config.yaml
vocab_size: 1808
activation: "swiglu"
norm_place: "pre"
norm_eps: 1e-06
rope_base: 10000.0
rope_fraction: 0.75
parallel_block: false
init: "trunc"
init_std_qkv: 0.0276
init_std_o: 0.0
init_std_up: 0.0276
init_std_down: 0.0
batch_tokens: 65536
seq_len: 512
train_tokens: 617200000
Each number is 200 + 30 x the weight over its row's rms, rounded and kept within 0 to 999. Layers, rows and columns count from 0. The size before them is the row's rms in percent of the matrix's.

# down: layer 5 MLP down (transposed), 1024x256, rms 0.0682, rows 763-797, columns 128-191
# gate: layer 5 MLP gate, 1024x256, rms 0.0687, rows 764-798, columns 128-191
# up: layer 5 MLP up, 1024x256, rms 0.074, rows 764-798, columns 128-191
down763,097,168,184,153,230,165,194,247,187,232,155,147,214,228,211,183,210,124,210,193,167,231,195,245,170,200,176,229,207,182,183,179,190,208,221,160,183,178,199,207,181,204,200,173,223,159,194,240,199,225,220,228,232,250,199,188,260,248,203,183,193,177,198,201,205
gate764,104,223,247,249,215,227,161,189,252,204,199,201,171,167,214,229,147,220,213,153,286,235,194,196,161,196,215,301,170,185,230,185,162,178,250,246,159,177,187,226,220,257,181,225,222,146,253,170,185,181,194,167,194,169,239,200,210,176,221,225,179,250,224,176,189
up764,095,174,194,225,233,163,196,213,196,237,182,175,174,161,155,122,232,175,186,147,171,169,261,121,193,194,190,216,217,187,246,199,199,218,188,225,236,192,205,229,138,198,145,163,247,215,187,192,171,203,224,204,258,204,223,142,235,195,238,193,269,196,176,220,189
down764,099,166,218,186,180,188,175,216,200,212,214,141,160,221,116,239,185,210,162,202,145,267,133,221,194,198,207,190,149,190,216,223,144,218,209,209,193,245,179,187,219,149,218,177,244,253,127,203,148,234,202,195,184,263,211,191,195,192,196,223,146,165,185,223,271
gate765,105,151,188,184,225,204,184,212,191,206,244,201,213,200,217,193,203,233,228,274,203,153,217,248,210,162,195,259,241,228,153,182,184,158,128,255,196,163,208,198,198,183,234,198,258,188,199,204,128,224,204,206,177,165,230,217,217,157,262,167,189,168,166,162,222
up765,104,203,207,170,161,170,178,166,138,233,143,171,225,210,241,176,254,173,169,227,267,221,243,168,143,167,220,219,206,213,209,226,230,131,232,228,216,216,240,202,178,207,194,174,246,216,182,223,205,188,203,207,184,174,224,210,213,208,170,178,220,197,209,252,218
down765,098,198,214,197,226,141,170,211,175,174,174,157,191,181,162,222,179,144,240,157,224,255,200,198,166,162,189,229,201,253,197,175,260,164,249,176,130,207,189,204,169,212,166,196,191,211,155,197,173,286,203,202,190,192,192,191,190,167,234,157,239,179,241,185,205
gate766,101,197,149,183,165,172,178,167,128,227,159,199,210,219,148,187,263,274,187,215,175,154,213,217,190,204,182,177,228,238,211,194,232,204,218,189,188,224,160,271,212,211,219,244,228,196,189,230,160,210,182,179,150,177,217,152,189,235,200,172,200,226,206,182,225
up766,100,193,237,204,105,214,170,122,242,135,215,267,235,128,248,210,225,248,201,229,194,235,182,193,238,161,232,196,168,243,243,170,204,229,222,194,202,201,162,128,200,186,168,168,208,193,224,246,208,196,192,191,184,234,188,182,194,132,202,187,173,247,275,184,182
down766,104,196,224,211,206,227,195,189,188,229,203,212,276,164,216,230,190,221,239,203,215,215,193,214,214,162,200,231,183,218,133,227,205,184,228,192,177,177,193,171,211,189,213,191,153,191,213,239,211,225,151,172,154,189,233,239,239,192,160,207,190,211,249,172,206
gate767,098,167,256,178,180,175,190,174,173,156,171,179,145,230,206,183,192,196,209,189,205,188,188,150,171,179,226,148,151,213,194,184,195,178,208,189,268,237,132,192,229,185,199,189,245,201,217,210,260,207,186,212,218,186,238,181,158,189,182,216,214,194,177,216,166
up767,128,218,183,174,201,200,252,175,172,215,181,199,231,208,247,231,223,154,278,188,205,185,234,179,217,164,183,194,149,186,214,183,226,234,189,239,220,230,173,236,165,193,233,223,190,216,245,164,187,225,245,218,247,173,162,242,235,207,233,194,175,250,186,133,223
down767,117,200,222,200,170,172,183,214,175,209,249,218,185,235,209,219,245,184,202,169,237,239,194,222,201,196,188,166,208,189,197,265,219,195,186,227,210,137,163,200,177,188,196,188,201,207,227,195,208,168,215,152,196,229,225,187,178,152,149,192,131,186,175,176,235
gate768,111,226,211,220,215,180,233,146,266,221,200,193,207,224,197,243,200,187,235,228,182,240,200,224,238,141,203,213,214,203,221,172,218,218,191,189,234,180,191,248,236,172,166,163,207,242,176,218,199,275,201,219,168,195,208,158,195,142,208,221,226,186,160,208,199
up768,107,200,209,215,196,191,173,217,209,188,197,231,192,223,212,225,198,180,224,180,186,248,196,185,207,199,187,234,128,207,220,211,238,230,158,261,175,229,163,217,207,178,172,194,220,193,205,165,212,190,201,190,174,211,198,154,168,182,159,227,167,171,222,232,200
down768,100,212,194,196,238,191,264,205,243,212,206,218,183,199,190,214,164,184,220,166,179,208,211,240,208,168,208,164,234,252,189,162,192,166,220,222,138,201,207,189,245,192,169,163,213,225,163,151,163,240,200,194,141,212,253,242,182,209,222,190,174,210,194,223,217
gate769,101,262,231,204,177,184,200,193,247,160,251,228,201,280,209,151,188,144,239,183,210,223,156,193,218,201,208,199,204,188,175,219,214,210,225,164,226,211,211,191,261,206,289,194,202,222,144,152,185,190,209,147,201,195,184,210,185,219,261,208,203,169,170,191,229
up769,094,154,161,161,167,212,177,186,196,179,182,258,239,166,199,180,201,181,215,264,133,221,151,170,192,146,214,169,142,222,202,181,203,213,171,207,192,164,184,175,248,167,178,192,213,235,149,181,204,207,257,227,229,213,218,277,234,184,180,212,202,207,213,176,200
down769,099,231,227,229,215,196,219,206,206,211,193,206,209,174,222,183,159,219,169,237,158,189,204,145,254,229,201,171,244,149,193,162,232,209,168,236,170,164,211,240,165,207,235,215,197,167,255,176,212,163,206,217,208,239,195,149,245,229,206,211,188,163,194,206,180
gate770,111,177,234,167,227,179,180,207,205,141,255,206,173,218,235,171,178,253,210,225,182,185,208,171,212,149,194,185,124,222,199,170,201,177,201,194,198,222,219,187,167,242,227,186,234,194,201,185,231,220,185,207,220,126,204,147,163,202,206,203,251,179,199,223,170
up770,109,169,248,217,242,178,203,224,202,181,193,220,180,264,146,183,168,246,198,206,148,165,198,173,223,200,203,191,107,204,188,181,186,211,252,245,146,213,194,222,233,209,222,207,208,194,247,207,250,210,199,202,197,229,183,167,145,211,207,229,217,178,159,218,166
down770,117,232,192,169,191,212,233,193,195,142,205,158,220,214,194,155,243,201,162,176,139,170,206,168,131,192,212,199,204,199,171,176,200,219,210,197,167,200,123,208,223,198,196,212,209,247,258,178,200,253,178,191,267,172,199,202,224,183,220,122,141,202,141,259,180
gate771,106,185,159,281,170,216,228,207,201,253,185,209,168,207,197,200,194,198,214,216,241,180,180,204,196,231,207,242,227,262,184,169,188,162,161,200,183,228,152,194,225,245,186,219,209,252,184,179,164,188,193,225,231,201,165,218,172,175,264,206,242,169,249,222,160
up771,101,237,186,172,211,247,200,226,185,212,184,210,234,190,173,202,191,255,209,226,165,229,175,194,116,180,178,191,248,205,221,182,220,209,232,199,193,233,233,194,116,202,232,153,195,206,204,198,230,209,204,243,154,182,229,212,192,217,192,179,163,225,205,203,215
down771,101,235,185,193,214,225,190,202,163,207,196,197,216,231,174,257,212,216,180,225,183,227,179,195,164,154,203,162,149,187,224,179,198,253,203,149,218,210,206,215,185,188,202,197,151,210,206,230,259,161,256,171,207,156,227,182,181,164,227,206,264,203,181,179,240
gate772,103,227,186,217,205,224,208,225,216,217,163,188,163,197,172,216,201,221,211,201,206,217,237,193,225,228,176,187,204,214,182,134,182,175,197,161,228,183,193,182,217,239,253,195,212,254,200,175,203,266,161,183,200,177,215,185,194,207,219,188,185,230,207,197,207
up772,101,191,196,175,157,190,236,222,158,203,238,234,163,185,197,203,213,208,192,233,210,208,168,228,208,175,198,236,189,173,234,125,172,212,168,177,231,140,158,230,238,210,209,207,204,190,238,187,198,148,192,250,102,280,180,193,194,244,251,207,169,136,167,178,222
down772,099,234,172,193,173,187,273,150,213,147,235,155,133,205,208,220,253,205,241,213,176,195,202,213,143,178,231,197,235,150,209,191,177,233,198,197,202,210,196,181,160,205,251,166,176,206,254,258,222,205,233,206,166,209,185,210,245,203,197,243,225,157,205,220,212
gate773,097,133,165,215,195,192,219,189,174,249,213,160,217,216,227,201,180,239,172,189,198,237,177,167,181,156,173,186,200,209,230,163,211,200,177,164,215,185,183,162,175,212,192,195,211,153,190,211,230,245,174,206,159,154,254,162,210,208,169,212,197,190,208,195,221
up773,102,155,188,245,188,266,260,194,152,186,213,238,168,200,192,201,229,207,225,176,159,161,178,204,162,194,194,211,181,194,205,281,214,164,205,207,181,181,147,246,288,170,197,187,175,154,234,185,186,246,213,180,199,197,248,216,184,235,202,144,261,199,161,204,175
down773,096,219,190,170,245,201,192,242,201,213,193,228,159,233,148,194,277,254,225,171,215,223,240,219,213,200,239,236,218,164,149,182,227,184,198,205,212,221,230,219,210,158,188,217,189,204,200,217,226,186,206,210,179,237,148,203,232,216,162,166,164,194,222,209,154
gate774,102,234,223,228,232,177,203,206,224,198,197,196,222,216,176,188,202,208,212,221,223,214,159,259,164,174,182,216,187,224,208,219,186,179,151,166,189,219,200,184,126,166,90,163,188,165,192,179,232,182,228,171,127,187,233,212,192,205,184,196,212,167,183,213,204
up774,106,195,223,223,236,175,239,211,143,177,202,170,220,209,207,182,177,159,179,222,185,165,202,143,198,154,198,173,188,214,161,97,235,211,165,156,199,210,231,232,243,252,170,190,224,179,204,180,162,211,253,213,206,143,190,177,212,198,166,168,151,185,207,206,202
down774,104,232,219,190,217,179,220,190,154,205,214,183,185,192,236,148,221,223,142,211,227,203,182,233,256,194,177,179,202,182,227,250,210,167,183,200,230,218,183,204,213,179,205,180,152,184,139,173,205,181,238,232,168,180,233,158,230,210,174,174,193,175,178,192,172
gate775,104,233,215,202,208,203,185,154,135,205,168,202,195,198,194,190,209,217,248,203,227,188,200,236,185,186,188,204,180,155,194,172,227,178,169,220,182,189,208,178,215,194,175,263,169,207,219,254,236,197,175,202,149,192,181,162,200,203,260,199,244,180,158,177,225
up775,108,215,203,210,225,139,239,233,233,172,217,212,214,215,176,186,167,181,230,166,199,231,241,173,193,184,200,240,242,201,240,137,151,193,220,179,221,229,188,162,143,193,218,216,133,170,205,147,169,187,146,154,171,248,181,231,190,190,215,212,212,206,228,183,182
down775,110,142,169,230,269,244,204,214,245,188,219,285,153,261,184,139,178,215,216,172,227,190,161,188,191,222,188,207,244,188,194,101,190,251,177,174,158,186,150,202,157,133,217,215,233,172,209,232,287,184,202,188,201,192,182,229,211,205,201,198,189,167,236,227,238
gate776,101,197,210,169,214,259,219,174,190,198,188,193,238,198,174,178,219,208,213,216,227,217,218,195,212,205,259,239,154,204,199,183,191,161,206,176,183,124,225,203,116,180,192,253,195,225,199,206,199,189,178,163,186,201,204,208,218,162,236,198,174,193,230,231,174
up776,099,204,186,205,217,186,165,268,226,197,185,193,214,187,163,171,171,179,220,185,151,146,190,218,218,186,187,225,147,214,227,201,160,174,153,207,217,159,199,206,248,164,173,185,203,244,165,249,196,184,213,218,222,173,191,201,239,188,176,182,177,196,167,184,159
down776,102,190,232,208,251,196,200,212,191,120,211,190,215,157,221,134,214,177,208,210,210,197,200,158,197,244,181,178,191,213,209,222,144,218,203,197,211,189,175,221,231,160,220,214,195,207,208,193,193,217,191,211,234,225,188,117,208,200,230,195,209,159,208,145,198
gate777,099,204,182,192,196,205,233,188,253,197,212,153,229,176,207,290,218,210,159,244,170,209,215,239,217,191,159,215,182,172,228,182,276,179,247,207,179,234,218,241,161,246,194,205,208,167,186,239,211,183,233,231,179,153,173,212,199,188,161,197,161,188,189,235,194
up777,100,199,214,199,189,205,219,231,169,220,172,235,159,136,168,188,122,153,205,199,197,209,159,258,234,239,178,192,137,250,209,205,151,153,200,203,192,151,190,197,247,201,199,166,210,202,200,167,220,187,142,206,269,233,242,194,198,149,172,176,190,186,201,184,204
down777,097,211,219,204,181,212,173,196,181,206,195,157,230,145,161,200,214,188,202,190,210,217,217,235,178,194,210,190,238,223,202,217,171,177,184,195,240,163,190,196,243,204,186,149,145,218,216,235,205,195,190,201,216,212,164,210,139,224,170,183,170,237,215,165,168
gate778,102,240,190,184,204,194,185,169,254,146,240,156,181,247,213,203,194,183,165,236,187,215,227,228,170,212,185,184,220,179,202,203,187,196,188,216,170,153,219,202,201,218,201,187,225,232,176,126,207,184,201,269,202,162,174,240,206,200,142,222,248,211,231,174,228
up778,093,213,165,202,238,210,212,168,213,167,233,216,192,196,181,260,252,191,162,215,191,251,177,178,211,196,226,218,216,138,248,176,227,228,196,215,280,181,143,183,231,171,185,219,209,188,225,217,161,216,217,180,195,211,213,163,205,174,182,193,187,217,238,164,227
down778,098,201,214,216,216,205,178,187,185,218,167,149,227,197,228,218,190,218,243,186,208,204,196,197,210,232,178,214,168,249,205,234,184,234,245,199,170,151,195,262,189,144,185,193,229,173,211,207,225,221,169,232,261,153,186,286,219,154,202,198,250,255,194,158,214
gate779,102,222,228,216,158,165,142,233,194,231,194,179,151,210,200,214,138,177,184,164,179,188,235,180,209,200,232,237,135,206,196,177,179,205,188,183,202,171,159,171,263,204,224,199,223,222,185,246,179,243,95,202,187,198,243,241,222,189,216,195,216,156,226,169,224
up779,099,165,205,217,220,197,192,260,171,250,200,189,249,248,188,190,178,171,214,168,177,180,220,183,226,239,262,228,151,198,158,189,176,175,182,241,229,134,179,149,240,206,245,192,207,243,210,223,204,221,187,221,221,187,188,208,194,199,210,182,130,215,142,222,199
down779,104,239,195,195,220,156,161,214,221,222,196,211,216,245,177,217,205,218,197,234,235,186,211,191,190,201,219,241,191,191,192,275,184,199,185,165,191,190,176,192,185,191,242,250,255,180,203,173,203,201,163,252,235,157,212,174,185,159,214,192,123,231,224,251,218
gate780,106,168,160,194,196,275,158,197,206,247,237,182,234,178,171,183,193,225,197,213,169,223,233,161,216,233,208,177,186,217,142,202,223,204,245,294,191,187,186,226,260,206,209,212,206,179,147,199,179,172,225,192,220,194,189,216,216,170,195,172,181,164,243,176,168
up780,101,170,192,190,191,238,209,198,192,186,194,197,223,199,215,237,165,203,152,184,223,197,199,198,226,193,256,186,184,162,190,186,231,261,165,247,159,207,217,171,207,189,213,221,181,192,208,164,180,255,171,129,199,241,188,214,232,155,206,194,222,200,211,203,166
down780,106,192,222,154,219,183,199,185,207,234,236,258,230,207,224,188,208,140,235,131,180,129,222,191,237,210,123,225,202,201,234,158,260,207,164,172,208,199,186,184,168,182,204,180,128,141,188,167,170,161,168,232,210,234,178,178,189,147,192,189,216,199,172,213,143
gate781,107,169,224,168,193,213,229,213,172,154,247,226,230,227,164,181,181,186,175,179,172,225,198,215,185,207,186,210,157,241,210,198,195,176,196,193,217,164,187,211,204,216,215,231,192,193,203,232,154,259,179,197,193,176,180,186,187,235,246,234,250,193,146,206,182
up781,103,214,168,213,151,186,216,207,251,246,153,194,214,206,216,171,237,122,152,227,224,244,204,245,230,136,237,226,179,189,211,225,231,222,229,183,187,233,201,173,205,145,179,200,232,194,211,197,217,204,174,161,242,180,232,168,186,228,261,213,173,166,151,187,167
down781,102,189,176,211,179,178,250,198,205,174,196,191,186,230,203,179,212,221,132,174,215,232,236,217,171,203,224,215,217,220,183,213,188,162,140,201,218,197,203,179,160,215,128,178,213,190,231,201,199,245,239,164,199,196,165,208,171,165,220,203,179,185,194,217,180
gate782,095,195,218,248,257,195,229,166,198,188,203,144,235,140,212,166,214,218,229,256,166,224,218,210,212,148,199,176,203,212,244,165,181,169,231,161,226,182,191,202,164,189,151,207,191,198,199,219,181,203,228,245,149,219,243,194,200,213,198,210,171,199,219,170,221
up782,100,221,185,190,175,159,166,219,228,181,173,249,177,222,204,168,220,225,212,168,196,241,234,226,176,204,248,200,147,177,195,219,209,246,164,226,177,205,199,255,133,247,231,201,182,217,250,222,192,197,223,161,229,221,128,201,190,170,247,180,150,235,164,195,162
down782,096,238,203,198,211,227,220,178,188,232,237,292,206,222,235,201,229,154,214,216,211,209,235,268,238,169,263,226,158,148,163,172,183,211,211,183,193,210,191,188,219,197,155,207,211,170,201,216,230,195,163,233,220,217,256,209,168,191,246,200,215,219,147,188,176
gate783,087,211,184,183,179,168,254,178,153,185,175,226,152,194,222,195,208,186,235,196,175,225,199,190,186,167,227,234,266,125,197,208,243,230,167,218,166,214,191,166,229,205,189,141,139,209,186,221,182,182,218,191,184,218,217,182,190,200,224,229,247,207,214,191,218
up783,089,175,198,221,198,218,157,259,179,186,232,240,210,162,188,232,142,195,181,222,179,211,268,228,174,183,182,218,177,188,173,162,174,213,210,216,246,153,194,216,203,190,172,201,164,172,239,226,184,224,186,225,205,221,199,191,216,170,193,164,154,162,208,184,223
down783,096,207,253,258,182,237,167,185,266,176,179,152,211,178,210,203,217,202,186,205,219,226,189,179,222,217,209,192,194,222,166,219,282,161,202,206,181,168,173,181,225,197,171,208,165,234,187,189,204,214,217,189,199,244,242,212,164,208,187,189,188,210,194,159,167
gate784,100,210,219,245,169,168,223,225,222,140,187,234,196,229,183,194,213,252,150,244,188,164,265,147,160,190,199,168,213,183,222,206,170,220,268,221,239,191,156,256,200,188,209,236,201,214,220,198,189,239,175,255,227,184,177,131,183,195,266,217,194,172,190,177,209
up784,100,177,189,191,189,225,183,238,216,179,188,187,258,185,226,147,249,219,171,205,158,196,159,208,130,176,163,190,153,174,205,165,188,190,211,326,237,200,193,215,214,237,197,236,181,200,240,202,255,225,223,152,219,222,230,198,179,183,210,180,191,233,178,201,218
down784,105,173,196,142,173,197,155,206,228,204,237,190,250,174,233,188,226,195,217,249,173,164,189,190,200,175,235,206,201,183,193,140,194,215,206,176,173,185,190,158,194,257,230,206,209,232,182,180,199,189,235,236,149,160,149,169,210,266,253,253,168,201,204,194,201
gate785,097,176,207,188,205,174,174,175,161,235,190,169,191,149,171,171,191,206,175,233,212,166,215,188,174,211,241,226,182,213,191,163,173,168,197,127,190,245,243,166,231,213,249,151,262,235,185,200,169,140,252,169,289,209,234,222,252,174,173,202,187,200,152,221,234
up785,099,203,225,178,156,133,200,230,190,222,228,212,244,206,175,199,239,179,177,175,224,266,180,204,212,171,193,193,180,160,205,223,233,218,218,192,184,136,246,197,216,146,239,261,201,156,156,200,167,175,179,179,193,169,213,186,224,226,192,211,202,244,179,181,178
down785,093,218,148,211,208,233,194,156,249,229,254,182,174,177,243,193,150,194,216,211,192,159,260,194,191,190,179,180,197,201,232,218,211,175,226,165,185,212,206,157,231,169,174,166,232,215,196,166,161,230,237,204,206,234,164,206,193,212,227,198,180,219,211,226,246
gate786,105,172,241,137,225,205,189,178,199,238,219,201,198,199,208,189,183,220,194,218,176,193,202,197,210,226,188,170,223,159,245,199,157,207,185,212,183,116,200,169,193,146,200,230,297,174,174,209,192,209,219,153,150,177,217,211,200,129,209,263,186,187,228,173,266
up786,099,186,271,266,218,203,234,205,177,192,204,178,195,234,269,226,215,170,167,191,219,217,192,178,210,188,200,173,204,213,229,250,203,217,227,259,181,208,245,165,239,245,187,138,186,191,199,179,238,224,177,190,199,216,256,125,190,180,171,223,217,194,211,244,168
down786,102,207,153,209,182,236,228,230,196,195,158,202,170,207,157,237,233,262,230,210,214,112,178,207,190,168,192,184,209,181,180,210,216,188,161,190,198,209,176,221,155,232,204,141,198,216,244,183,213,189,171,248,168,206,183,215,190,226,134,221,199,190,185,220,221
gate787,096,192,175,186,180,207,252,228,232,194,229,192,170,220,208,240,169,146,121,204,181,195,228,226,268,220,160,221,154,155,214,200,157,163,202,229,248,212,185,177,204,208,177,206,223,237,200,203,225,160,256,195,196,164,213,256,199,163,166,191,198,205,152,309,214
up787,094,223,214,219,254,120,233,182,216,210,168,215,160,179,208,135,148,194,241,247,242,124,180,234,177,175,208,198,168,181,189,209,217,184,224,184,202,100,198,236,235,209,193,167,198,218,219,212,164,149,158,184,169,157,215,208,187,277,205,184,184,203,222,219,178
down787,102,158,211,268,213,130,208,182,234,202,153,191,220,219,265,214,202,141,212,215,208,161,159,203,187,164,207,235,215,156,228,255,224,188,185,176,214,163,228,233,165,226,232,180,261,186,198,189,220,180,157,205,163,178,130,168,208,237,180,228,262,220,178,238,196
gate788,100,238,199,176,141,166,209,169,202,215,166,208,237,205,250,191,216,202,237,201,211,234,256,228,246,243,168,197,203,233,172,197,167,161,166,150,188,214,199,219,226,232,205,155,199,203,210,209,135,191,175,247,197,142,211,166,204,212,154,199,187,213,211,167,208
up788,101,204,182,255,206,210,222,223,136,160,205,242,218,219,170,160,153,210,215,260,185,196,119,207,157,168,201,169,182,176,271,228,257,174,240,198,229,182,233,204,186,169,184,187,176,229,202,255,217,242,189,219,226,246,246,198,239,146,208,184,192,204,165,191,205
down788,099,202,196,183,222,183,188,187,187,216,197,214,211,249,171,203,166,217,209,185,203,186,135,217,190,211,190,203,188,235,199,139,199,220,207,169,152,219,182,261,203,164,205,167,161,265,167,197,212,240,193,253,281,208,209,253,212,158,170,258,180,210,197,222,234
gate789,098,221,254,193,165,119,206,194,177,184,179,202,183,183,184,184,225,225,252,200,172,259,201,221,169,162,166,176,189,157,235,238,210,231,180,202,126,220,181,191,267,185,205,212,175,230,212,207,145,240,145,125,182,167,178,241,182,190,213,163,218,228,165,178,203
up789,101,189,185,141,236,215,183,205,196,185,181,208,198,232,213,236,211,230,218,186,165,225,195,187,144,183,189,138,220,171,193,203,174,184,145,205,183,229,231,169,278,183,188,251,176,184,191,165,238,192,174,218,259,185,234,198,195,161,206,211,177,222,180,131,145
down789,103,227,189,236,178,250,207,145,163,132,144,175,186,244,192,169,243,245,158,202,205,232,207,152,204,146,171,218,187,233,230,204,209,220,248,132,173,206,157,178,217,214,221,183,201,165,174,147,235,209,185,178,200,155,193,210,198,249,238,238,214,190,158,232,225
gate790,104,253,176,173,182,231,250,224,161,171,127,235,190,190,196,182,187,177,150,193,179,166,149,175,237,175,166,203,150,173,172,180,227,230,208,145,198,197,253,227,171,191,206,182,240,181,123,209,178,152,193,227,196,199,191,177,211,190,219,198,262,190,165,124,187
up790,100,145,198,214,166,244,156,206,242,235,243,181,162,234,244,155,194,218,184,205,180,197,161,194,223,202,246,172,200,193,193,231,145,205,224,184,223,163,139,133,171,236,209,186,230,109,209,196,261,188,188,221,250,205,191,191,171,195,195,260,201,212,182,220,193
down790,102,264,189,202,180,179,223,224,190,155,132,209,184,193,194,205,201,201,162,187,185,190,182,184,180,233,189,179,195,218,209,167,261,249,187,144,156,195,275,206,182,195,205,174,211,211,112,167,132,194,202,185,137,241,236,132,233,199,186,185,191,191,211,186,219
gate791,105,165,219,153,193,205,163,260,180,187,181,180,233,206,194,181,169,223,174,152,181,201,196,232,181,161,177,162,168,229,239,156,218,186,209,263,179,262,143,217,207,207,149,199,202,176,283,202,225,223,199,218,168,160,158,215,201,236,193,142,241,241,247,221,207
up791,098,186,180,248,263,157,163,178,184,237,219,192,158,237,184,225,194,232,202,185,190,243,239,241,252,184,246,199,236,177,176,197,212,165,203,221,192,196,195,196,201,193,256,216,241,153,204,187,125,236,152,181,174,216,231,220,163,166,140,221,221,207,236,171,209
down791,101,242,241,204,207,172,163,167,152,201,190,158,203,219,233,132,181,219,175,187,238,267,188,189,192,178,241,209,197,197,191,151,227,216,145,232,220,246,178,227,150,202,199,185,164,189,227,197,148,222,146,220,156,225,191,238,188,185,197,162,234,188,204,206,224
gate792,105,202,221,221,195,148,166,135,207,150,219,191,188,220,239,165,189,227,218,200,200,141,185,182,168,236,191,183,142,205,136,236,201,190,199,191,218,194,217,201,190,200,226,234,227,220,202,162,202,196,247,203,206,113,205,211,235,232,205,166,176,150,179,227,143
up792,092,185,231,235,208,236,215,264,233,151,154,220,243,215,217,151,169,150,206,171,201,208,190,176,229,246,235,195,161,209,258,171,221,199,155,220,224,193,185,219,175,211,152,164,180,251,257,196,269,161,130,192,184,218,227,158,164,175,190,245,236,172,248,170,223
down792,099,206,238,224,159,210,196,190,211,178,250,198,202,205,200,144,216,164,179,213,211,137,189,186,197,241,181,179,172,213,194,157,219,183,217,169,262,200,188,208,145,206,202,198,216,253,229,238,216,194,186,154,247,161,185,170,219,215,171,231,183,175,189,208,199
gate793,103,220,230,194,208,186,218,249,207,216,201,182,206,195,146,209,195,198,204,164,188,171,187,193,202,182,144,226,203,234,198,193,193,184,193,242,196,176,165,201,205,175,196,187,194,196,197,215,216,208,156,238,235,180,162,214,147,260,158,206,218,191,215,161,269
up793,099,181,170,254,167,247,151,206,227,207,184,173,194,193,176,193,208,194,224,203,203,198,182,236,192,242,251,198,186,212,207,227,198,214,195,200,245,207,284,233,208,213,162,191,172,235,205,193,160,118,238,208,168,255,223,171,175,164,200,131,169,189,183,194,211
down793,097,157,161,213,186,215,142,187,246,183,157,226,212,173,211,136,208,229,183,225,174,162,163,190,183,237,230,143,170,220,169,182,192,253,167,198,188,158,169,203,188,205,202,194,189,197,226,258,175,258,212,168,264,247,195,165,165,212,204,253,192,193,185,166,140
gate794,098,197,195,186,211,148,209,206,265,211,203,207,160,219,231,193,181,156,220,183,208,259,185,176,207,211,200,197,171,157,168,200,152,207,211,223,178,190,186,210,197,190,241,226,201,225,167,178,207,190,206,245,199,186,182,211,172,211,166,260,242,186,155,150,227
up794,096,168,162,206,222,183,211,213,200,201,174,303,166,173,184,197,229,243,197,215,143,176,185,231,252,276,179,182,221,194,167,183,201,199,166,212,217,210,196,161,202,183,218,160,225,150,237,215,198,199,225,169,210,227,189,189,270,162,245,219,259,233,209,231,230
down794,095,198,189,171,252,196,208,188,183,177,191,201,183,213,231,268,226,258,258,193,232,187,215,180,250,217,158,167,184,196,252,150,222,179,228,229,173,244,196,229,181,157,223,160,208,257,195,228,154,186,186,195,238,233,176,236,206,211,220,192,193,263,179,154,146
gate795,094,215,204,222,169,167,210,163,200,235,188,226,198,169,204,216,199,242,251,168,148,208,178,187,172,219,203,256,173,211,182,177,202,195,198,197,143,203,189,195,222,153,189,175,214,207,185,235,164,178,172,210,156,155,269,167,195,210,220,205,218,207,176,106,221
up795,110,237,250,199,165,211,215,182,223,175,272,168,187,203,186,213,212,249,153,195,265,209,235,259,231,217,175,155,157,217,199,178,259,257,196,252,183,151,164,176,233,252,201,225,246,252,212,253,244,185,195,195,219,184,204,159,176,257,171,230,193,202,198,256,190
down795,102,164,245,193,186,168,163,209,153,179,190,251,235,283,147,191,244,210,140,156,226,287,214,153,183,163,131,188,221,252,215,173,185,211,158,189,189,204,246,189,180,172,185,273,154,200,220,210,211,215,177,235,152,163,216,155,142,186,160,161,190,192,191,221,181
gate796,096,203,192,190,181,192,211,191,248,195,173,218,241,186,200,217,260,240,176,222,194,253,215,211,184,151,167,212,188,147,174,173,218,206,207,253,181,184,160,195,207,169,200,216,101,171,148,181,210,216,269,224,260,251,258,148,217,147,225,202,251,206,202,235,203
up796,101,241,203,229,213,232,179,196,212,216,198,213,168,219,143,183,158,203,204,154,221,149,158,160,174,230,144,203,164,200,215,223,229,211,192,154,198,206,172,258,160,262,245,190,176,229,231,160,190,172,200,201,202,158,161,178,143,243,169,201,123,197,184,210,211
down796,101,217,198,127,173,175,204,183,204,229,182,182,200,279,174,197,195,216,220,192,230,236,181,204,209,213,164,178,156,183,112,126,191,238,217,258,184,210,182,264,160,222,188,237,175,224,186,232,226,204,186,214,184,182,162,220,144,223,254,211,215,182,198,150,230
gate797,091,205,236,246,155,213,215,173,179,219,241,264,184,170,194,230,168,263,161,238,216,271,169,223,237,127,165,189,215,166,213,227,193,179,198,177,237,172,202,202,203,150,159,229,232,185,201,186,228,199,219,158,199,168,161,171,273,217,221,140,198,233,208,223,169
up797,094,242,227,202,187,155,189,217,178,230,191,192,196,190,190,175,214,243,180,155,194,205,261,220,250,250,199,225,196,130,184,161,201,181,204,208,239,191,188,232,212,207,219,178,238,180,225,171,213,198,207,245,193,171,293,217,271,155,188,214,199,221,224,228,230
down797,091,166,235,202,169,170,228,203,222,193,168,196,217,231,194,222,185,197,196,275,179,233,131,213,185,181,190,137,190,178,183,262,233,205,218,175,179,182,228,163,202,217,178,170,188,194,173,212,218,235,179,185,215,173,239,186,180,176,160,192,193,247,151,198,172
gate798,099,222,235,201,174,192,194,230,169,208,247,205,165,267,201,184,238,168,202,169,227,188,199,159,236,181,169,246,225,184,253,160,171,234,149,163,179,170,223,172,150,205,164,184,232,172,199,146,218,214,229,218,221,195,241,151,242,213,157,203,147,126,180,187,214
up798,095,226,217,159,223,246,263,223,119,176,234,199,157,216,198,184,212,214,139,179,180,176,209,260,149,188,202,250,185,216,172,222,185,231,216,239,185,270,193,183,214,168,159,215,190,165,194,227,204,217,151,163,235,178,146,215,168,207,183,265,254,226,220,226,146